config = dict(
    num_key_value_heads=6,
    head_dim=64,
    hidden_act='swiglu',
    rope_fraction=0.25,
    attn_scale=0.125,
    tie_word_embeddings=False,
    init_std_o=0.0,
    init_std_up=0.0282,
    beta2=0.98,
    weight_decay=0.11,
    lr_head=0.00438,
    warmup_steps=225,
    decay_shape='linear',
    doc_mask=True,
)
Each number is 50 + 12 x the weight over its row's rms, rounded and kept within 0 to 99. Layers, rows and columns count from 0. The size before them is the row's rms in percent of the matrix's.

# layer 4 attention key, 384x384, rms 0.0353, rows 0-67, columns 240-287
082:54 56 35 62 29 59 44 60 24 46 79 68 29 51 42 40 35 39 58 44 56 57 64 56 68 52 45 52 29 54 42 63 55 34 64 73 49 72 42 61 52 55 40 28 45 51 55 43
088:82 43 48 47 52 60 41 54 51 53 66 71 34 57 45 49 39 66 47 24 39 66 53 27 63 49 56 50 37 47 49 54 43 45 70 64 47 76 62 79 46 44 59 27 51 31 63 56
088:72 54 37 46 56 72 54 53 53 49 56 68 46 40 44 50 51 46 48 57 48 59 46 35 64 42 37 46 43 46 35 50 38 51 41 40 58 64 26 92 29 66 54 40 62 60 70 57
085:50 66 51 29 63 47 62 52 47 45 48 48 25 36 40 63 64 62 57 74 45 71 41 61 45 61 44 42 73 61 37 34 46 48 45 42 44 60 38 62 58 67 71 52 63 45 69 42
083:41 48 39 78 45 43 44 39 77 56 40 60 39 54 45 58 37 53 42 46 45 40 61 41 35 55 59 73 52 43 28 49 52 52 52 36 55 50 58 58 46 47 24 48 64 78 49 46
093:39 55 49 55 30 65 49 55 58 51 51 47 67 32 47 49 50 47 51 46 51 51 94 51 43 58 63 43 55 61 48 40 53 38 68 62 33 51 44 40 31 38 35 81 49 67 42 43
081:31 53 52 41 49 56 65 44 77 50 43 43 67 60 49 74 51 28 53 58 70 49 33 47 51 62 65 47 42 56 30 50 59 61 31 39 47 41 54 76 63 38 50 62 41 43 39 38
088:29 62 64 44 34 45 64 33 68 36 43 40 59 46 52 52 45 62 50 59 55 56 69 51 54 50 86 50 72 64 45 42 55 42 46 59 59 47 59 48 28 47 41 53 41 31 44 41
080:51 68 56 47 50 65 48 48 65 70 64 52 18 32 78 54 61 43 71 53 53 58 50 60 34 61 62 81 47 61 36 50 39 29 54 41 49 44 43 58 49 62 55 41 59 46 37 54
084:28 55 50 52 51 67 64 33 54 60 64 53 54 36 47 49 32 58 58 56 67 59 64 63 47 37 63 51 76 41 57 68 48 46 66 54 29 28 43 42 60 33 70 64 38 67 47 35
086:35 50 55 60 51 64 64 44 54 57 45 33 51 51 42 48 35 58 59 67 41 46 54 55 43 50 64 56 57 63 43 41 47 56 42 20 47 19 37 39 37 42 46 69 44 60 53 50
097:52 58 60 73 37 62 41 28 67 53 39 58 29 54 35 40 34 57 54 55 38 38 64 55 49 58 55 76 50 67 39 39 62 55 53 21 50 39 51 43 45 54 27 57 58 57 60 33
104:52 52 47 39 47 31 44 36 47 46 46 47 44 72 71 52 54 42 39 51 40 56 35 45 58 52 40 28 39 41 79 57 42 65 26 63 70 56 69 68 55 52 48 38 53 19 39 64
102:38 51 51 63 50 59 53 42 65 59 51 50 45 43 50 45 54 51 44 54 45 45 65 61 26 45 65 60 70 58 43 51 60 49 64 45 28 43 37 49 31 50 42 59 70 77 51 51
125:29 68 46 67 29 69 52 49 61 44 53 40 38 44 56 64 39 46 54 63 50 41 77 48 22 56 65 59 61 43 30 30 48 41 52 42 36 50 43 66 41 58 45 69 50 69 52 31
093:43 64 45 49 64 70 55 51 63 50 38 46 42 55 46 39 63 54 45 48 49 58 46 38 57 55 41 31 60 66 30 59 35 31 45 51 45 72 38 67 38 53 50 43 76 79 59 33
088:75 57 40 51 52 57 39 50 59 47 63 37 50 43 47 54 36 42 46 53 53 41 60 32 53 44 52 33 32 42 63 50 67 50 52 46 43 45 53 52 45 57 36 56 62 37 27 62
096:56 50 53 49 46 29 57 47 48 47 51 71 64 61 55 44 50 52 53 50 35 70 43 59 49 49 50 64 45 52 47 49 42 41 65 35 70 52 44 51 42 60 75 41 59 43 60 49
087:60 44 58 40 57 51 44 61 35 49 39 47 35 62 61 49 55 62 51 47 53 56 31 38 33 49 46 47 53 57 45 42 47 62 45 65 49 40 46 37 49 41 83 24 37 44 55 41
087:48 59 71 49 42 77 39 57 34 56 34 69 73 69 28 49 48 62 58 54 71 41 67 40 44 53 62 50 40 42 37 58 53 35 33 44 36 58 38 59 49 52 61 66 48 32 64 46
094:45 42 49 62 55 63 36 52 38 46 39 56 38 54 51 52 54 45 36 37 58 35 34 40 43 36 46 41 31 47 35 42 48 51 46 49 59 54 51 37 63 58 52 58 42 50 51 57
092:46 59 74 52 49 49 46 54 29 52 55 58 66 72 63 53 56 51 42 72 30 54 93 44 57 67 42 47 47 41 33 61 39 32 37 51 47 46 37 41 39 57 46 68 52 47 49 38
097:57 64 69 57 49 63 45 75 43 58 64 51 59 44 42 41 36 49 59 70 42 67 71 47 54 41 48 45 39 59 49 55 45 40 39 49 53 33 41 78 51 48 38 34 29 59 44 46
086:26 33 52 68 53 77 63 43 43 42 28 45 64 38 47 67 54 54 56 61 78 33 58 56 31 41 72 38 37 40 45 51 47 50 40 51 48 50 29 48 37 33 52 50 30 58 51 44
095:62 48 53 48 55 63 58 53 46 48 67 63 51 56 63 53 22 34 60 49 36 55 66 65 52 52 47 47 62 57 70 59 54 41 48 64 68 57 47 53 58 52 50 40 62 52 32 78
094:57 47 34 43 67 45 53 43 55 45 51 63 26 37 42 51 61 61 61 27 49 66 42 65 46 49 41 55 60 74 22 53 30 45 59 38 56 66 35 54 37 51 45 55 43 63 51 48
093:56 44 41 45 59 46 59 63 69 54 44 58 82 48 62 81 28 38 52 63 53 52 62 56 38 46 52 64 58 43 33 52 57 52 47 26 36 39 37 52 42 28 44 59 53 39 39 55
087:62 47 62 61 59 51 36 45 41 32 36 47 31 60 56 29 61 47 48 44 54 36 43 56 54 47 55 58 53 34 65 50 52 63 53 60 43 47 58 38 53 71 51 45 38 52 44 73
090:42 40 56 50 51 57 49 40 52 54 38 55 27 55 37 45 31 28 52 69 56 38 63 42 38 52 43 49 50 38 33 44 21 40 38 59 48 56 37 72 39 45 66 70 62 50 47 37
089:27 51 53 41 57 50 58 58 61 50 61 57 64 38 22 45 56 44 67 50 43 65 41 49 72 30 64 54 53 49 55 48 60 63 62 29 67 45 63 69 62 43 21 59 24 40 33 51
096:40 36 50 61 46 55 34 55 39 30 44 57 39 55 43 52 60 51 64 18 53 23 43 60 53 53 45 59 39 44 67 55 54 71 36 61 44 65 51 54 56 38 43 59 39 57 45 69
091:40 44 33 32 53 47 56 47 42 46 32 45 31 49 51 61 39 67 57 71 38 69 66 59 65 34 45 58 74 54 36 45 62 27 73 78 64 55 44 48 56 64 51 67 45 30 38 48
089:27 63 54 38 36 72 63 42 55 38 60 37 46 56 38 58 38 40 45 68 57 25 58 32 50 58 58 34 56 49 50 58 54 32 32 40 44 71 38 40 69 42 48 65 41 28 54 29
093:70 41 56 49 56 68 44 50 54 34 47 42 45 41 41 33 57 47 51 36 39 56 38 44 47 46 37 48 15 51 31 59 50 49 41 49 60 53 47 37 62 62 41 61 42 55 64 62
091:30 21 52 49 46 67 46 34 51 47 60 45 57 47 42 60 38 41 55 45 58 45 37 65 44 51 41 46 51 30 72 58 50 71 45 43 65 62 58 35 44 39 33 55 58 64 44 71
087:40 43 41 49 55 50 42 48 16 46 47 49 57 49 46 58 51 43 46 75 45 53 44 54 52 62 26 57 41 79 31 50 50 45 59 54 44 64 55 38 49 42 62 74 54 41 50 54
094:65 33 41 56 49 39 59 50 65 61 52 58 17 54 43 67 67 57 62 28 43 78 19 61 49 60 54 61 57 71 52 56 56 64 79 48 49 60 66 67 56 41 43 48 58 51 70 57
085:41 46 65 67 54 44 45 45 50 58 70 45 57 35 46 46 66 39 64 52 45 42 46 47 56 62 34 53 18 46 66 56 28 58 33 63 53 48 51 66 48 52 60 45 42 62 40 59
085:56 62 27 42 61 42 56 56 45 57 51 41 61 63 68 52 30 39 54 51 37 51 48 32 56 46 61 35 50 51 77 41 52 58 55 23 64 37 48 45 66 39 42 67 57 56 39 56
086:33 20 62 63 46 56 41 49 66 50 59 43 59 45 65 49 25 58 47 65 37 43 62 43 49 62 56 50 36 30 57 61 57 37 54 48 57 51 50 45 58 53 24 59 59 73 37 60
091:34 44 65 59 61 60 63 61 37 70 33 64 47 61 54 26 61 69 30 48 50 60 55 56 53 46 66 54 38 52 64 40 49 38 38 54 58 48 39 47 50 62 64 69 48 48 35 41
099:49 39 52 43 53 37 58 41 64 60 52 42 25 37 49 39 60 86 47 68 46 67 61 56 31 44 49 39 38 50 19 47 53 38 58 44 42 52 57 82 40 59 37 38 47 54 53 22
085:43 66 52 39 55 36 49 47 62 56 34 33 43 57 76 55 30 47 53 45 68 54 54 70 47 39 78 38 53 50 41 40 38 36 45 41 55 33 49 54 40 44 42 71 42 30 52 49
096:54 49 70 52 35 39 45 58 50 62 46 54 30 36 38 52 73 53 53 57 51 57 64 32 29 60 67 60 62 58 19 50 45 48 42 46 47 69 42 67 45 59 53 54 56 54 61 28
103:61 66 46 65 47 50 50 64 24 62 35 39 60 70 62 43 78 43 50 58 45 47 53 48 47 53 47 49 11 50 50 47 48 47 26 58 50 36 31 36 66 59 54 62 38 40 36 62
094:54 74 52 48 68 28 54 50 50 69 52 39 51 53 45 46 40 41 52 68 49 61 28 45 42 50 44 42 62 37 41 49 34 41 33 46 66 60 34 57 53 56 50 62 51 63 56 71
099:59 64 46 34 31 71 69 52 39 59 35 35 53 45 65 57 48 37 56 69 42 49 61 48 56 61 50 62 54 29 46 54 48 21 44 53 42 57 31 62 56 58 71 72 51 30 52 48
093:28 44 63 47 48 65 65 43 52 49 51 61 30 64 29 47 48 69 50 57 60 54 76 41 54 43 40 42 50 53 44 55 54 28 42 68 60 55 67 55 34 52 64 52 49 50 55 09
098:79 30 45 45 61 59 41 78 73 40 65 67 43 65 59 52 52 64 44 38 40 68 34 33 47 50 35 50 63 56 69 52 41 47 68 55 61 47 55 46 48 51 58 31 63 67 43 40
096:49 49 56 48 49 59 45 49 46 47 83 52 49 73 60 55 37 62 58 37 43 32 38 40 45 45 38 67 39 38 69 55 38 60 56 56 46 62 63 55 58 47 60 69 39 51 37 72
083:44 56 57 59 60 44 39 43 38 45 48 47 28 59 35 42 37 52 38 34 63 61 42 62 63 64 56 42 55 63 73 43 51 41 65 51 62 55 50 32 48 54 57 52 39 66 52 72
082:49 52 55 53 40 50 64 52 38 46 24 38 55 46 44 48 34 41 43 60 63 46 42 43 30 50 71 63 35 51 42 43 45 33 44 43 49 56 44 50 62 37 49 48 30 54 48 52
091:50 46 42 62 63 46 23 55 46 60 50 71 44 57 49 36 36 45 59 42 45 38 47 72 71 48 64 55 50 61 84 57 59 37 69 57 37 44 67 52 52 41 51 42 55 41 42 55
094:47 51 56 55 43 61 37 40 57 56 50 41 46 46 42 46 62 59 53 44 60 39 58 70 62 30 39 33 20 56 62 62 60 59 30 46 38 34 50 59 49 46 70 64 34 64 64 43
097:51 48 61 68 70 40 34 51 60 52 45 63 41 52 36 54 57 42 59 63 56 56 43 74 57 70 36 58 48 70 37 59 47 74 64 57 54 61 57 37 38 64 45 36 55 48 41 65
099:42 78 70 58 56 46 69 52 56 47 63 48 60 52 47 54 48 70 55 55 36 58 46 65 68 50 74 68 72 48 60 60 71 66 77 52 64 27 54 48 41 46 32 34 45 49 60 45
085:47 44 51 47 41 68 45 70 43 41 50 45 55 58 49 28 49 58 57 37 40 53 51 36 62 46 39 37 59 50 63 42 59 38 55 60 76 55 38 13 59 53 41 47 62 28 44 60
093:38 46 68 60 15 61 58 41 37 44 55 33 55 42 43 43 51 41 67 45 31 43 67 71 63 69 64 47 34 35 52 59 66 64 39 65 64 37 47 75 54 56 36 55 59 36 28 43
085:36 52 57 60 21 63 40 50 43 50 48 53 62 30 53 39 39 60 65 67 58 41 53 53 60 53 53 31 52 44 55 63 64 74 47 62 35 56 46 37 35 57 29 50 46 58 41 66
086:37 63 48 38 63 32 29 58 54 68 46 47 43 70 60 46 55 57 41 65 69 31 46 54 46 62 43 28 44 52 46 51 35 45 53 56 40 70 59 46 53 54 53 45 42 64 54 56
090:42 69 55 63 60 36 43 53 19 51 42 37 32 54 36 26 52 44 57 65 42 50 45 61 52 69 22 46 45 41 46 46 63 33 57 67 51 49 49 22 55 55 60 54 57 37 61 49
095:63 56 46 41 56 22 60 51 42 46 55 31 32 62 71 32 49 73 40 26 41 48 43 47 44 59 31 32 34 56 43 39 48 39 57 56 66 45 55 30 44 64 41 45 66 39 60 46
096:65 26 28 40 41 65 55 61 72 42 55 36 58 62 61 57 55 36 41 52 67 42 57 51 46 45 43 44 53 41 84 44 48 24 43 45 43 62 38 57 60 41 57 56 66 38 56 61
095:34 71 53 45 33 59 35 45 33 54 54 53 30 66 35 46 23 60 56 29 60 33 36 54 57 49 58 71 63 49 66 45 58 58 54 74 35 76 55 33 45 54 58 64 35 39 46 37
081:35 36 37 27 51 71 39 30 41 47 57 60 57 58 34 29 49 40 42 65 50 38 42 47 48 47 57 54 32 52 34 40 63 61 46 46 54 43 33 35 62 28 39 58 62 40 35 47
083:46 70 49 52 63 56 35 63 43 56 59 77 46 71 37 47 38 48 41 58 52 44 50 62 59 47 48 33 39 38 46 53 44 54 44 67 55 37 34 48 60 73 36 52 63 53 38 53
087:50 54 47 44 48 57 38 47 51 41 67 53 37 65 64 69 43 70 62 78 66 37 41 68 54 69 34 38 48 43 56 55 47 61 35 72 35 41 42 42 51 65 40 32 37 61 56 52
103:56 24 37 45 75 44 55 61 51 68 39 53 60 60 69 76 60 51 57 44 61 70 41 35 75 57 42 63 41 60 53 40 28 50 77 47 34 59 58 46 55 41 59 46 33 51 72 42